config.yaml
num_hidden_layers: 11
init_std_down: 0.0
max_grad_norm: 1.0
Each number is 128 + 24 x the weight over its row's rms, rounded and kept within 0 to 255. Layers, rows and columns count from 0. The size above them is the row's rms in percent of the matrix's.

# layer 3 attention query, 96x96, rms 0.225, rows 0-31, columns 0-95
size [ 83  82  99  81 102  89 104 111 113 127 107  92 107  95 110 104 103 104  99 101  87 106 104 100  98  91 105 100  92  99  83  94]
[[156 153 154 102 127 117 145 162 197 132 107 170  65 108 156 131  89 107 129 146  90 157 134 139 131 148 129 119 137 121 152 124 151 134 121 143 160 124 121 153  90 164  80 125 134 168 150 148 118  97 122 164 130 144 117 142 142 122 131 128 112  99 146 146 108 122 144 138 131 162 132 117 119 152 159 120 145 171 130 151 182 139 163 102 148 125 113 146 117 135 107  99 176 165 126 141]
 [123 118 115 128 146 172 116 133 108 119  90 151 103 135 121 130 128  80 117 171 146 153  99 109 108 197 124 122 111 163  82 127 134 142 148 106 145 136 133 117 123  99  93  86 104 102 124 161 166 126 104 117 122 135 118 124 153 174  94 119 165 153  96 113 177 145 105 117 115 139 143 125  96  92 131  84 127 149 164 125 134  78 113 175 130 133 131 144 128 151 121 124 111 130 105 147]
 [105 156 177 101 104 106 140 159 120  71  74 147 125  82 161 124 141 126 135 136 141 126 137 119 124 140 151 115  99 124 167 146 171 123 142 158 128  95 120 125 120 155  49 143 113 139  96 162 110 128 129 122 138 107 139  93 137  97 121 137 104 103  87 146 124 107 121 152 144 123 132 108 126 113 128 166 172  94 104 166 138 162 125 119 116 130 155 117 129 104 133  90 137 156 145 130]
 [107  90 135 100 139 143  91 145 149 124 116 136  95 147 110 160 102 141 140 162 162 110 117 143 111 183 115 150 101 153 144 152  89 131 113 126 145 130 122 136 115 127 110  99 134 106 139 120 139 113 106 109 114 147 125 200 115 143  97 125 130 152 116  83 129 154 158 129 105 157 154 143 110  70 116  96 149 165 178  73 113 108 128 123 153  92 110 171 115 124 149 139 131 139 119 122]
 [143 110  76  95 109 112 122 113 116 119  99 123 115 113 131 127 149 144 120 157 146 178 127 137 112 148 106 150 135 115 140 146  85 114 166 168 100 147 149 122  76 106  70 135 157 128 173 115 115 120 120  87 118 181 118 166 127 142 109 167 120 137 129 132 155 136 132 152 132 149 120 149 112 185 113 116 146 123 114 116 141 119 103  99 162 120 146 124 117 111 123 138 106 146  56 122]
 [129 126 173 160 133 109 104 123 126 106 135  98 129 111 108 137  94 148 121 158  81 134 118 131 128 117  99 113 126 143 121 137 139 121 110  94  91 157  91 136 127 128 173  94 113 127 116 119 128 135 147 163 127  95 129 136 113 114 119 114 102 180  96  81 117 172  96 157 103 144 149 118 109 128 161 125  94 133 139  95 107  68 144 180 130 131 129  88  87 166 129 138 152 116 172 135]
 [142 159 104 169 119 157 130 100 144 139 160 120 163 123  98 107 101 110 123 131 115 129 112  77 124  94 139 101 148 125  96 131 127 114 150 112 146 131  90 166 160 116 174 112  90 135 119 114  89 140 145  94 124 117 141  87 104 129 110 102 117 101 119 122 119  92 126  97 149 145  77 114 164 185  91 152 141 109 124 119 127 161 133 189 134 114 114 140 108 109 156 138 109  99 121 144]
 [115 126  87 108  84 153 110  95 109 155 119 138 123 116 155 124 144 112  94 113 128 139 172 114 114 139 142 152 134 130 122 166 107 123 147 119  80 115 121 102 113 113 111 172 166 145  84  93 119 136 103  95 167 134 113 130 164 123 155 113 175 116 120 153 150 113 145 101 144 110 180 134 124 174 132 114 142  88 121 129 158 130 110 108 149 129 128 187  94  80 127 122 126 147 102 122]
 [145  69  86  94 106 110 144 111 174 139 112 149  92 105 138 165 155 130 104 130 127 147 149 161 115 178 102 144 135 111 120 161 137 173  91 138 134 131 134 158 113 128 126 107 116 161 140 140 124  83 115 131 154 142 161 174 125  90 100 126 100 132 145 117  95 123 112 128 143 123  95 138 124 123 182 111 146 130 142  93 107 155 150 141 140 146 141 106 130 110 139 112  90 144  74 125]
 [138 140 122 108 147 121 159 126 103 128  97 154 131 131  87 108 136 110 104 120 134 102  84 171  99 143 111 123 162 115 119 129 158 117 123 178 143 138  96 147 132  98 160 106 116 116 137 142 137 135 108 145 134 123 143 157  99 173 116 100  84 166 109  59 140 163 158 122 119 166  82 111 148 116 135 133  93 154 119 102 108 143 140 122 110 132  96 101 156 171 139 152 113 100 101 149]
 [ 90  82  76  98 102 104 122 147 125 150 130 181 112 117 137 135 148 151 139 137 126 170 137 149 136 113 123 160 121 104 135 155 115 155 143 140 142 135 154 111  89 112  77 159 154 141 181 135 138  78 184 146 117 160 111 155 154  97 102 146 156 105 179 114 163 141 136 101 110  99 117 123 113 110 134 117 126 140 128 127 122 121 134 131 121 107 139 156 138 114 100 125 161 168 108 139]
 [159 165 182 152 157 142 119 118 169 132 146 128 120 180 130 114 139 134 144 148 103 157 132 172 122 106 147 121  94 130 153  95 172  94 141 148 151 146  84 179 127 153 128 110 118  77 123 132 158  91 158 135 181 127  94 102 141 131 123 151  87 160 160 121 105 167 134 149 133  95 121 119 130  96 134 120 115 141 152 115 128 109 125 122 116 141 101 146 139 160 145 136 124 102 120 128]
 [ 98 118 101 141 132 164  89 135 140  87 100 123 163 150 139 114  68 100 170 123 134 110  95 139 121 146 116 146  78 118 126 112 147 158 142 143 134 143 140 146 136 151  92 143 113 157 132 130 151 146 125 160 125 144 172 131 130 140 131 155 197  99 138 124 146 101 139  67 156 143 122 150  99  95 112 103 159 151 131 132 115 129 110 101 126 110 171 156 146 109 158 156 130 125 132 103]
 [123 119 109 130 118 137 152 107 154 141 156 149 129 137 104 137 137 103 153 184  93 130 197  82 145 129 129 142 117  96 111 125 120 131 140 134 156 143 151 112 153 112 149 107 151 101 102 108 150  89 130 137  75 118 120 121 171  99 147 118 120 123 135 150 142 121 133 121  97 136 139  58 158 122 108 106 162 107 152  99 172 115 108 108 107 102 145 112 107 125 143 158 165 137 130  76]
 [146 107 132 101 137 139 123 145  62 158 154 119 150 161 122 125 136 169 114 147 132  92 133 108 114 156 110 115 104 111 127 141  83 191 138 136  99  99 144  83 146 100 172  99 134  85 111 136 152 123 126 118  83 109 118 110 146 138 133 153 122 186 142 161 133 175  95 117 143 124 118 108 141 164 135 161 116 117  88 104 100 112 121 143  97 134 137 133 123 138 145 144 118 156 148 131]
 [146 101 123 172 102 147 173 142 119 157  84 154  97 164 125 116 151 103 107 157 162 153 126 128 121 142 130 155  97 113 145 154 119 115  85 111 141 122 122 150 155 151 150 148  83 131 130 159 144 126 110 133  92 123 127 115 149 107 134 164 153  80 123 168 135 132 154 155  92 104 168 111 129 102  92 148 136 127 128 106 175 152  94 126 194 123 114 127 134  96 148 135 109 128 123 130]
 [125 159 131 117 103 114 117 128 184 117 133 164 107 190 131 129 146 130 122 148 183 106 141 101 144 149 132 131 124 159 139 112 131  78 106  94 113 122 110 100 108 139 143 113 113 136 128 124 140 113 133 109 140 139  97  98 135 149 110 121 143 115 140  83 112 148 178 170  94 135 122  92  87  93  95  98 181 142  93 116 121 173 138 126 149 138 118 134 136 127  78 153 155 129 124 150]
 [135 171 155 134 149 151 147 121 137 173 143 115 152 168 140 111 107 151 148 129 130  91 141 115 104 125 159 135 111 148  85 102 132 135 108 167 165 121 123  96 137 139 111 108 145 106  90 118  98 158 111 128 128 117 136  90 125 124 118 143  67 134 107 107 145  81 132 142  99 127 121 111 157 157 112 143 130  64 162 149  98 173 137 108 123  95  75  92 150 144 137 130 139 139 154 120]
 [131 119  93 106  90 110  97 164 132  75 134 120 143 111 130 112 144 137 141 117 139 140 153  82 148 132 125 120 100 119 174 162  93 141 120 147 149 104 176  90 138 160 110  80 136  83 111 146 119 118 101 160 141 138 110  96 136 141 111 161  85 137 113 100 152 120 158 100 116 160 122 114 163 153  75 148 122 127 107 144 154 134 163 115 104 117 108 151  99 144 129  99 143 113 110 105]
 [146 129 118  93  97 162 157 160  81 131  82 117 110 134 137 121 128 111 121 107 107 136 127 118 124 158 143 147 144 145 156 147 170 157 133 144 147 107 143 112 115 116  89  92 127 145  83 112 157 147 118 115 111 137 132 147 133 149 125 118  86 146  79 162  89 147 111 133  94 155 129 128 144 190 162 109 121 130 122 119 163 121 132 113 129 128 165 115 134  79 106 158  79 155 114  88]
 [110 142 137 131 113 172 167 125 137 100 125 127 125 144 115 157 142 153 181 128 111 108 114 127 161  77 162 100 111 161 106  94 104 136 100 173 135 140  83 124  99 129 119 125 107 116 160 127 165 128  81  97 177 149 116  75 117 112 134 116 143 102 103 140 125 112 143 102 126 122 135 134  87 106 113 140 136 123 110 136  88 117 120 128 169 102 148 135  96 103 137 132 116 115  67 138]
 [124 136 126 117 102  98 126 124 130 164 172 148 164 144  98 120 166 136 110 102 145 165 134 158 156 119 161 123 127 144 122 113  92 132 113  95 100 162  90 172 169 151 159 118 148 111 141 125 125 137 132 106 135  82 140 101 168 154 105 143  98 133 131 133 165 105 134 117 139 105 162 148 115 143 147 102 160 106 131 103 127 136 103 136  87 112 109 163  73 101 162 158 136  98 154 153]
 [120 153 136 126 143 159 119 112 101 164 141 138 127 120 123 142 145 146 121 109 128 144 129  68 114 155 104 110 130 142  98 149 154 130 121  86 146 108 160 178  93 144 104 119  98  57 166 145 133 135 127 149 102 139  92 143 114 141 158 133 101 160 171 153 145 134 141 152 163 136  99 146 116 140 129  86 166 104 134  87 135 163 111  89 142 120  98 134 113 130 174 122 105 104 114 144]
 [157 127 124 132  89 141 111 177 106 130 109 141  84 118 117 152 123  94 167 119 156 120 107  98  81  69 130 131 117  96  92 138 129 107 125  96 140 137 134 117 153 150  99 154 107 126 108 119 161 128 131 129 144 136 141 119 157 152 121 126 174  85 140 192 173 123 109  82 146 126 145 136 116 120 168  83 137  99 143 156 162 169 152 112 113 126 147 140 151 142 113 129 129 133 117 116]
 [123 131  89 145 133 125 124 104 119 125 116  93 150 134 147 130 150  94 150 127 126 153 183 143 155 117 124 111 150 139 133 124 109 150 110 103 105 106 156 109 147  94 148 103 129 103 152 157 204  90  65 125 148 133 133 116 116 161 119 111 131 100  62 135 124 122 131 120  76 106 149 121 120 162 173 143 133 136 141 123  94 142 170 127 142 169 126 121 123 142 142 114 130  99 115 160]
 [101 101 139 120 135 105  88 125 102 156 154 186 127 120 134 176 131 157 148 128 139 160 142 107 140 164  84 116 156 163  93 121 124 116 113 134 142 120 131 159 132 117 131 148 151 116 147 109 134 168 140  94 145 127 160  99 136 144 152 110 112 163 158 133 113 130 148 104  78 162 179 158 109 133 103 142 139 150 149 125 149 129 119 151 143 181 182 163 158 154 150 128 130 107 119 121]
 [116 118 130 132  99 107 118 143 152 114 104 130 106 132 187 160 162 108  61 143 160 111 119  91 142 119 146 127 138 154 139 143 144 118 138 113  78 116 141 159 162 108 142 147 136 150 118 124  67 166  74 140 160  95 157 149 147 115 144  96 128 144  95 137 112 130 149 108 123  92 106 161 139 113 151 121 130  96 148 120  78 136 114 112 150 121 112 102 160 137 119 162 146 139 115 109]
 [111  95 111 100 126  96 113 137 180 132 148 130 109  86 134 135 136 134  87 108 152 111 152 133 101  90 105 183 119 151 113 120 111 128 121 128  86 124 133 113  94 125 132 156 181  84 158  91 119 167 160 125 148 146 119 148 137 149 151 120 139 153 136 150 160 143 122 168 175 109 108 134 125 122 110  85 128 131 156 110 121 107 152 135 135 116 117 148 118 172 185 116 116 154 155 146]
 [124 140 115 157 159 110 122 129 154  94  93 164  72  97 110 115 135  99 127 135 124 158 121 141 137 141 120 100 158 159  96 152 135 136 108  81 106 146  95 173 152 151 134 136 172 123 146 158 153 167 121 126 119 118 139 121  94 176 153  85 118 154 144 116 123 147 153 145  83 126 137 120 127  98  96 160 139 137 120 106 124 105 171 145 180 142 118 118 103 116 130 122 139 160 143 164]
 [138 162 139 163  98 144 122 156 170 130 135  96 149 107 146 122 109 106 134 151 104 192 198 128 142 181 138 140  89 128 126 154 107 130 129 140 150 113 131 134 112 131 135  97  76 130  96 118 116  89 148 103 145 195 146 161 130 126 122 148 122 120 120 139 123 145 100 104 142 137 111 137 125 123 173 117 102 137 139 119 103 170  94 122 132  98 144 118 142 129 124 125 134 106  72 142]
 [107 131 107  72 171 132 161 189 148 122 117 142 125 130 160  93 155 104 110  80 104 147 102 128 131 155 105 141 125 141 119 111 129 149 128 101 132 110 122 108  81 202 127 129 134 124 138  96 110 119  90 145 111  81 145 100 116 192 113 136 108 142  95 144 104 129 116  99 118 147 107 130  91 147 122 102  97 102 124 119 117 136 106 136 108 131 146 119 121 108 122 122 152 145 111  94]
 [145 116 144 137 141 152 150 133  61 103 101 143 107 150 147 169  97  87 127  98 138 138 111 118 164 118  85  99 140 126 131 104 108 149 150 185  86 125 172 106  92 120 140 151 164  98 125 111 123 157 117 120 130 141 128 145 110 107 114 105 144 170  93 118 139 182  86 144 113  98 114 105 139  90 178 135 120 130 103 144 111 128 123 136 101 148 135 113 137 131 147 142 110 124 135  98]]
# layer 3 attention key, 96x96, rms 0.23, rows 0-31, columns 0-95
size [ 65  73  77  85  88  89 103  94 121 101 131 111 112  92 108 100  99  97 108 100  89 104 104 104 102  93 105 102  98 102  95 102]
[[136 106 113 126 101 129 112 146 118 141 144 130 116 217 142 131 146 163 119 133 138 111 106 101 119 148 143 121 161 134 135 135 139  89 137 109 109  77 131 133 118 160 146  78 119 131 139 160 111 106 157 126 145 117  72  88 120 145 122 132 161 132 144 134 155 160 163 142 122 150 174 165 113 149 110 103 131 151 166  89  86 143 150 165 154 124 121 139 151 126 141 119 101 139 153 158]
 [141 123 156 115 107  95 118 144 140  99 160 119  78  75  89 134 111 135 132 179 126 129 137 140 149 145 150 104 141 125  82 128 129 124  87 144  97 165 133 145 135 130 165 164 143 146 119 164 156 142 120 138 154 142 121  87 116 139 104 142 104  91 142 129 156 126 113 149 145 125 144 152  88 111  64 138 136 134 106 126 180 132 126 141 143  97  89 130 125 102 101  99 114 100 119 167]
 [174 173 123 123 116 115  84 147 183 158 161  83 153 121 114 133  76 155 113 126  82 116 156 138 119  90 158 103 117 134 103 118 125 126  77 122 107 112 152 144  92 180 127 126 161 130 154 158 163 103  99 138 135 122 122 112 174 121 133 155 112 167 123 141 123 112  83 137 118 133 133 158 151 132 111 105 108 140 136  97 142 135 172 125 134 126 136 158 101 129 121 141 118 138 125 119]
 [136 131 141  98 103  65 122 158 105 117 113 119 100  94 119 144 117 156 130 123 142 162 147 114 126 135 116 104 132 117 147 127 112 150 108 143 101 114 158 186  99 145 112 106 131 145 136 148 109 137 116  87 135 118 137 172 153 107 128 145  97 146 108 102 121 124 101 186 126 150 106 126 144 127 101 118 125 100  70 150 202 146 148 103 111 133 108  87 116 120 176 136 134 131 113  97]
 [119 105 116 118 128 102  89 152 144 125  89 120 119 102 167  84 155  93 168 143 142 146 122 132 112  75 111 135 116 112 148 127 125 112 145 117 127 126 105  90 144 135 124 103 143 137 190 138 140 118 121 123 105 124 153 131 120 112  81 134 152 133  95  82 109  85 133 132  96 146  97  86 205 100 133 130 144 132 110 163 144 146 156  97 112 108 126 122 142 153 121 152 112 163 142 109]
 [131 122 118 129 175 177 140 135 128 136 122 139 137 154 180 142 176 104  84 138 128  83 138  60  94 117 152 141 127 130 138 147 132 108 145 101 162 138 117 161 101 120 116 126 113 101 158 170 112  98 112 105  73 128 117 122 121 151 108 102 122 123 135 138 115 127 170 125 102  97 144 174 134 157 161 156 134 127 178 116 107 102 134 154 129 133 108 131 145 144 106  94 109 108 111 121]
 [ 90  94 165 131 143 107 130 154  89 139 136 122 119 124 148  79 117 186 188 120 109 131 109 144 172  85 118 143 148 103 162 157 146 154 144 106 137 121 113 130 102 124 158  75  88 134 130 113 152 157 163 139 146 117 122 142 165 113 137 155 135 152 120  96 120 169 158 111 155 144 111 113 148 123 127 117 140 165 127 131 132 148  86 103 135 109  93 163 129 132 119 141 153 127 154 116]
 [142 143 100 136 108 142 137 116 132 134 166  85 126 118 138 128 135  95 142 106 104 115 143 166 184  76 121 124 136 133 171 114 136 120 119 120 119 115 156 106 160 129 143 146 148 180 139 126 121 110 139 190 163 123 122 149 123 127 138 139 123 139 113  82 153  95 145 109 147 131 120 127 121 172 116 116 112 137  69 143  93 148  85 167  87 121 121 177 133 118 110 103 148 160 152 103]
 [126 139 158 141 102 109 131 103 116 136  97 119  98 102 142 102 123 145 109 138 126 128 137 131 143  79 103 101 125 158  89 130 138 130 141  96  85 158  80 192 167 126 150 146 150 121  71 143 113 156 166  80 131 131 153 125 144 117  76  78 114 134 112 128 141 134  86 134 113 116 120  99 129 126 136 140 164 112 147 151 122 170  98 123 143  94 115 120 115 153 137 135 111 101 145 152]
 [127 137 103 117  95 117 158 112 144 154  99 150 111 130  97 152 136  98 124 124 126 124 173 125 140 101  93 129 137 112 111 140 105 164 110 131 108 155 141 109 178  80 123 108 122 132 127  72 144 125 141 115 134 123 126 135 126 157  99  99 135 128  74 108 102 112 100  98  97 141 110 151  98  96 114  90 143 143 160 121  84  81 181 161 137 129 112 142 138 113 156 159  96 142 137 170]
 [153 127 130 155 132 147 127  90 158 128 150 154 132 177 124  94 107 183 115 160 143 155 128  84 115 156 108 174 109 152 136 171 135 118 117 119 142 129 132 159 151 153 101 143 125  92 104 125 168 127 162 105 158 138 133 117 101 131  62 141 124 133 120 138 120 134 102 135 117 118 132 116  98 110  95  72 112  81 155  88 158 122 115 134 120 152 124 108 132 163 131 145  99 131 155 115]
 [161 137 159 139 141 139 132  72 150 137 149 154 120 177 156 106  96 131  67 142 133 133 100 109  96 153 116 167 151 128 158 134 118 116 122 138 138 145 151 143 160 126 136 144 170 141 124  90 123 125 131 107 159 120 134 122 108 135  91 153 107 129 139 153 116  94  81 157 121 119 129 136  82 143 144  84 144  98 163 152 147 114 151 123 120 108 109  87 137 164 145 139  82 168 150 115]
 [108 103  89 108  84 136  82  85 140 122 176 121 124 124 130 111 149 167 132 157  99 130 145 154 138 130 108 110 129 106 105 117 113 161 123 108 114 125 154 136 135 141 137 145  96  90 121  94 176 140 150 123 147 135 132 119 149 143 106 114 132 108 130 151 164  84 111 108 136 123 121 138 134 109 172  97 129 145 120 108 142 142  82 147 159 118 166 161  80 147 139 146 129  53 141 150]
 [133 136 133 103 132 114 104  94  97  98  96 111 108 107 120 145 122 183 155 147 129  72 196 150 132 124 115  94 145 144 107 121 167 114 101 129 118 152 125 124 143 122 120 159 136 165 125  77 111 146 122  85 118 120 131 112 132 104 157 117 121 159 108 102  58 145 115 131 174 144 115 136 149 150  78 103 131 130 148 128 150 121 115 154 119 141 156 127 116 149 151 133 146 171 117 120]
 [168 135 131 110 122 130  79 126  96 132 101 112 122 120 116 128 114 131 115  99 165 133  86 119 108 138 118 184 115 135 185  86 126 129 108 134 131 133 120 116 105  99 100  98 149 108 201 113 120 143 105 157  82 141 156 118 131  88 119 109 119 153 142 101 145 141 115 145 106 152 122 127 129 160 109 165 102 143 102  97 156 108 139 147 124 158 137  98 102 162 134 172 121 114 126  88]
 [ 91 166 150 131 136  93 114 109 119  92 118 128 162  71 144 136 130 145 151 148 105 116 165  98 151 148 119 136 136 136 170 128 129 149 122 156 113  95 169 141 128 133 123  90 112 129 119 144 112 178 113 103 123 107 102 143  99 127 134 142  80 120  91  74 130 105 128 155 128 145 117 111 174 104 102 129 141  92 115 137 107 165 144 140 128 158  93 100 146 126 165 125 138 124 180 103]
 [115  97 151 137 148  87 124 100 139 107  84 136 141 129 119 101 116 154  95 122 111  86 131 124 173 133 169 108 125 124 131  84 132 120 141 136 109 160 125 180  94 176 182 125 133 135 126 151  99 119 124 131 125 139 168 101 115  98 153 136 128 121 156 106 105 137 123 171 138 117 147 167 132 104 134 155 112 179 107 122 105  97  89 121 146 151 107 110 112 115 157 124 108 155 134  76]
 [128 116 139 121 139 129 109 103 128 144 134 107 168 153 111 187 108  88 166  97 133 114 132 126  81 139 150 133  98 140  93  71 154 149  93 124 125 109 113 129 118 127 160 117 114 111 159  76 115 118 156 117 118 107 131 116  85 129 107 116 143 144 138 126 124 122 145 113 150  93 104 143 150 118 113 155 127 116 142 109  98 125 144 180 162 151 163 134 132  88 174 121  83 140 178 144]
 [146 143 114 110 112 126  93 137 142 117 119 105 125 132 118 121  82 153 123 124 131 103 149 104 125 123 116 103 108 129 120  84 113 106 109 122 160  98 182 154 112 142 115 128 133 156 120 128 175 102 142  83 118 160 135 155 130  99 101 101 155 121 134 142  52 105 112 127 169 137 153 150 154 119 160  93 134 128 130 109 137 134 151 159  94 163 131 174 148  89 126 105  84  82 121 112]
 [115 146 115 157 109 109 107 139 169 162 149 149 100  85 168 109 110 126 120 113 108 137 149 188 113 122 111 132 128 102 124 115 132 114 114 106 106 123 130  97  70 116 138 132 146 183 161 119 201 131 112 132 135 112 142  98 126 139 148 115 119 128 196 110 131 154 108 114  94 135 113 132 101 184 139 121 136 135 117 127 124 120 150 138  85 152 135 157 124 109 143 146 142 109  95  98]
 [122 100 132 118 115  90 126 112 141 123 155 129  94 142  95 116 126 215 135 117 121 121 110 124  84 110 120 125 135 152  99 149 121 132 158 131 106 168 129 110  99 126 124 146 113 128  93  71 141 109 157 106  98 130 153 147 125 113 180 132 120 108 173 122 152  97 131 142 119 130 172 152 149 121 146 133 146 125 115  74  93 166 120 127 121 185 122  90 147 113 115 101 145 129 134 141]
 [ 90  98 143 121 153 137 135 136 107 152  89 119 133 148 138 129 111 151 105 113 119  84  93 133 122 128 102 175 101 126 164 171 108 144 140 141 168 127 131 180 152 158 136  54  98 120 149 119 120 114 124 123 111 105 119 128 151 121 173 143 145 138 112 115 100 143 134 116 139 141 126 173 133 145  80 136 121 129  92 104 102 160 104  90  99 116 133  84 144 142 107  97 114 131 168 129]
 [130 115 160 143 197 126  95 141 118  75  88 110 135 165 120 101  89 149 124 130 153 129 115 153 126  94 121 119 155 100 140 131 162 138 115  93 129  86 123 165 111 105 140 155 113 133 143 177 164 121 148  97  96 139 149 137 136 126  97 106 123 129 174 128 125  85 156 167 118 121 107 133 112 112  86 127 100 128 126 160 142 107 162 104 160 101 161 139 117 139 133  97 127 143 141 118]
 [ 86 137 149 106 122  95 136 133 142 120 168  81 137 122  91 115 130  93 164 120 147 156 155 137 144 135 172 156 119 117 127 185  93  75 104  98  91 159 166 111 122 142 119 145 119 123 188 109 138 130 155 141 137 118  98 117 141 140 127 150 123  88 136 139 144  86 126 173 153 131 150 114  88  92 136 103 130 115 124 148 148 141 143 113 115 162 143 170 130 142 126  93 141 116 132 131]
 [139 126 126 130 137 158 117 137 109 129  91 142  92 114 140  79 133 107 120  89 153 134 133 122 119 163 127 154  87 114  86 115 125 133 117 141 142 146 163 106 153 149 126 122 140 152 122  92 202 126 132 159 173 102 157 110 123 132 134 151 121 122 112 135 114 126 135 141 153 144 170 110 136 118 204 164 105 105 104  97 131 174 108 138 157 125 134  89 131 124 131 109  82 115  95 148]
 [142 131 143  83 140  97 121 156 130 115 189 121 125 107 162  83 113 116 146 119 125 120  71  86 167 108 108 116 116 123 137 120 153 117 126 117 105 128 134  77 126 140 102 112 132  89 114 151 147  86 133 124 106 155 118 100 119 151 129 191 120 142 108 106 135 140 129 110 143 126 138 109 139 167 133  67  77 151 124 110 147 160 118 114 140 106 113 108 113 182 129 114 122 142 154 117]
 [178  91 118 134 106 148 135 151 155 116  97 169 140 133  90 102 159  93  99 133 119 141 126 123 139 146 140 106 128 132 122 143 147 152 128 112 140 149 143 119 154 109 145 153 158 161 124 186  65 103 152 173  99  93 112 107 142 134 112 122 182 106 134 165 147 115 128  95 119 141 138 134  95 109 165 135 129 116 143 189 144 127  86 123 106 147 125 158 130 111  98 120 141 144 129 146]
 [172 106 165 127 145 132 105 117 111 117 137 108 135 163 131  72 101  68  97 122 136 123  99 126 155 128 147 146 113 123 148 155 112 128 184 132 126 137 106 114  94 154 107 114 100 109 146 142 102  95 120 109 122 117 154 140 168 140 118 134 147 113 133 130 133 112 133  90 146 112 150 144 126  82  96 112 163 113 139 102 167 111 126 121 144  76 142 142 133 138 157 128 134 164 155  56]
 [134 131 149 162 180 142 132 167 113 120 137 115 112 118 148  98 141  94 101 131  98 133 134  88 159 193  95  98 121  97 144 112 160 175 152 103 143 134  94 162 120 155 161 121 131 116 106 146 118 136 128 141 106 119 160  83 120 146 147 116 115 152 121 122 178 152 156 126 114 121 146 150 137 156 148 115 130 141 153  85 151 115 120 159 157 138 122 131 139 120  67 117 170 110 141 122]
 [127 127 125 109 134  93  53 139 122  92 148 168 141 144 104 150  92 140 117 128 156 125 117 157 127  77 142 114 131 115 142 156 103 114 108 138 152 127 127 148 167 121 132 118 139 128  80  92 121 127 186 114 161 136 112 141 160 108 133 114  80 128 131 123 116 159  61 107 119 119 110 139 111  98 150  97 145 125 101 116 113 141 120 140 148 153  64  88 140 122 135 119 134 121 107 135]
 [157 143 127 187 110 105 147 149 185 191 125 122  92 149 127 127 114 143 120 123 126 146 126 181 153 139 110  90  85 105 141 123  93 138  97 108 152 138 142 154 116 124 111 184 126 155 145 138 137  89 132 145  96 161 136 135 150 111 149  98 118 131 108 130 142 102 156 105 138 141  88 109 142 117 101 122  82 169 108 122 158 147 136 137 128 152 111 117 126  84 147 153 107 117 131 130]
 [209 135 116 146 166 129 150 119 114 170 108 129 121 100 135 111 108 127 145 143 142 159 129 155  78 134 192 126 135 141 112 135 128 114 145 154 131 122 134  87 162  92 149 120 133 100 116 124 111 114 132 107 129 117 138 108  97 111 148 132 113  88 125 121 122  96  71 112 113 149 134  91 148 166 139  95 128 126 124 135 134 147  72 128 130  84 122 137 168 172  94 114 114 134 118 139]]
# layer 3 attention value, 96x96, rms 0.236, rows 0-3, columns 0-95
size [ 70  74  76  70]
[[ 99 108 162 128 149 165 119 166  97 129 116 145 121 142 148 158  94 160 164 121  75 101 112 116 121 144 112 155 108 127 119 105 132 159 151 133 102 112  89 164 136 130 129 133 143 137 105 106 139 165 127  89 110 125 114 146 128 111  96 148 141 141 144 133 108 104 103  74 173 168 124 117 135 115 123 140 101  90 159 136 185 135 113  94 150  84 148 143 143 143 146 123 122 115  71 115]
 [123 152 101 133 112 129 135 120  85 131 134 171 135 150 139 150 145 162 120 100 155 129 123 132 135 121 143 121 112 129 131 150 146  93 148  97 152 162 124 104 182 138 126 129 133 131  99 113 161  91 152  82 136 111 127 115 157 137  74 100 105 145  74 134  90 155 127 128 142 118  97 176 148 112 180 102 109 143 132 119 126 154 109 166  95 113 136 106 107  87 111 131  90  98  92 145]
 [152 157 172 142  82 140  99  89 127 139 126 103 149 105 111 152 136 114 167 133 132 127 138 101 111 158 113  99 144 129 159 162 183 174 122  99 127 100 160 158 167 126 147  99  99 120 124 147 137 140 131 133 158 118 124 122 149 133 150 122  94  90 125  92 139  99 132 142 136 124 115 102 121 135 138 139 115 112 126  80 160 113 140 123  98 190 148  99 175 108 135 112 138 174 125 102]
 [174 121 117 129 138  96 143 193 121 119 141 145 125 161 158 139 152 142 124 128 140 120 131 114 148 138 125  62 127 118 112 168 115 118 134 132 166 155 106 146 125  87 147 148 143 122 110 127  87 102 161 111 183 115 143 104 132 151 125  92  92 141  53 139 122 110 108 135 118 133 107 115 151 126 142 151 103 172 167 116 118 144 151 141 167 121 104 108 144 133 117 142  98 137 117  92]]
# layer 3 attention output (transposed), 96x96, rms 0.227, rows 0-3, columns 0-95
size [ 79  78  78  81]
[[101 145 104 133 108 149 153 100  90 124 127 148 145 111 111 118 144 122 110 118 179 106 117 134 128 144 127  99 140 108 113 101 130 105 109 140 138 101 159  68 149 103 158 126 146 144 136 150 125 117 130 103 110 123 185  89  94 130 102 133 115 163  90  53 109 136 127 145 146 141 117  92 152 161 111 102 121  79 127 115 136 149 102 100  87 143 115 111 143 136 160 116  93 143 102 147]
 [116 115 170 166 159 149 120 151 158 116 158 106 140 120 139 162 127 118 153 106 129  98 103 135 111  96 156 147 122 127  76 112 119 114 107 141 139  88 154 107 121 142 145 143 126 142 148  95 146 156 121 155 138 129 148 141 133 189 155 148 172 128 157 154  89 127 132 129 107 129 149 136  95  96  75 145 130 123 148 123 137  90  98  56 136 109 144  98 134  86 134 126 114 138 161 131]
 [129 123 124 121 132  91 154 139 155 133 102 149 117 137 145 132 134 114  71 175 110 119 126 155 115 100 110 102 133 136 156 128 124 144 122 159 119 150 145 121 103 159 104 145 164 152 115  92  61 129 120 149 136 126 115  66 143 162 120 146 135 173 142 136 131 129 132 129 127 139  62 102 136 134 142 134  96  88 138 148 109 137 154 128 123 145  88 162 108 195 157 126 138 147 112 108]
 [122 136 128 123 133 126 127 138 115 120 173  80 124 130  81 117  86 129 161 105 158 137 131 135 104 110 118 163  98 137  87  99 141 107  79 111 107  83 142 124 102 150 145 107 132  92 134 157 158 143 130 150 120 143 115 119 179 144 148 149 119 141 176 165 160 160 154 138 125 103 130 141 125 139 114 140 137  71 123 103 141 115 105 134 114 137 147 163 103  93 145 161 110 103 183 114]]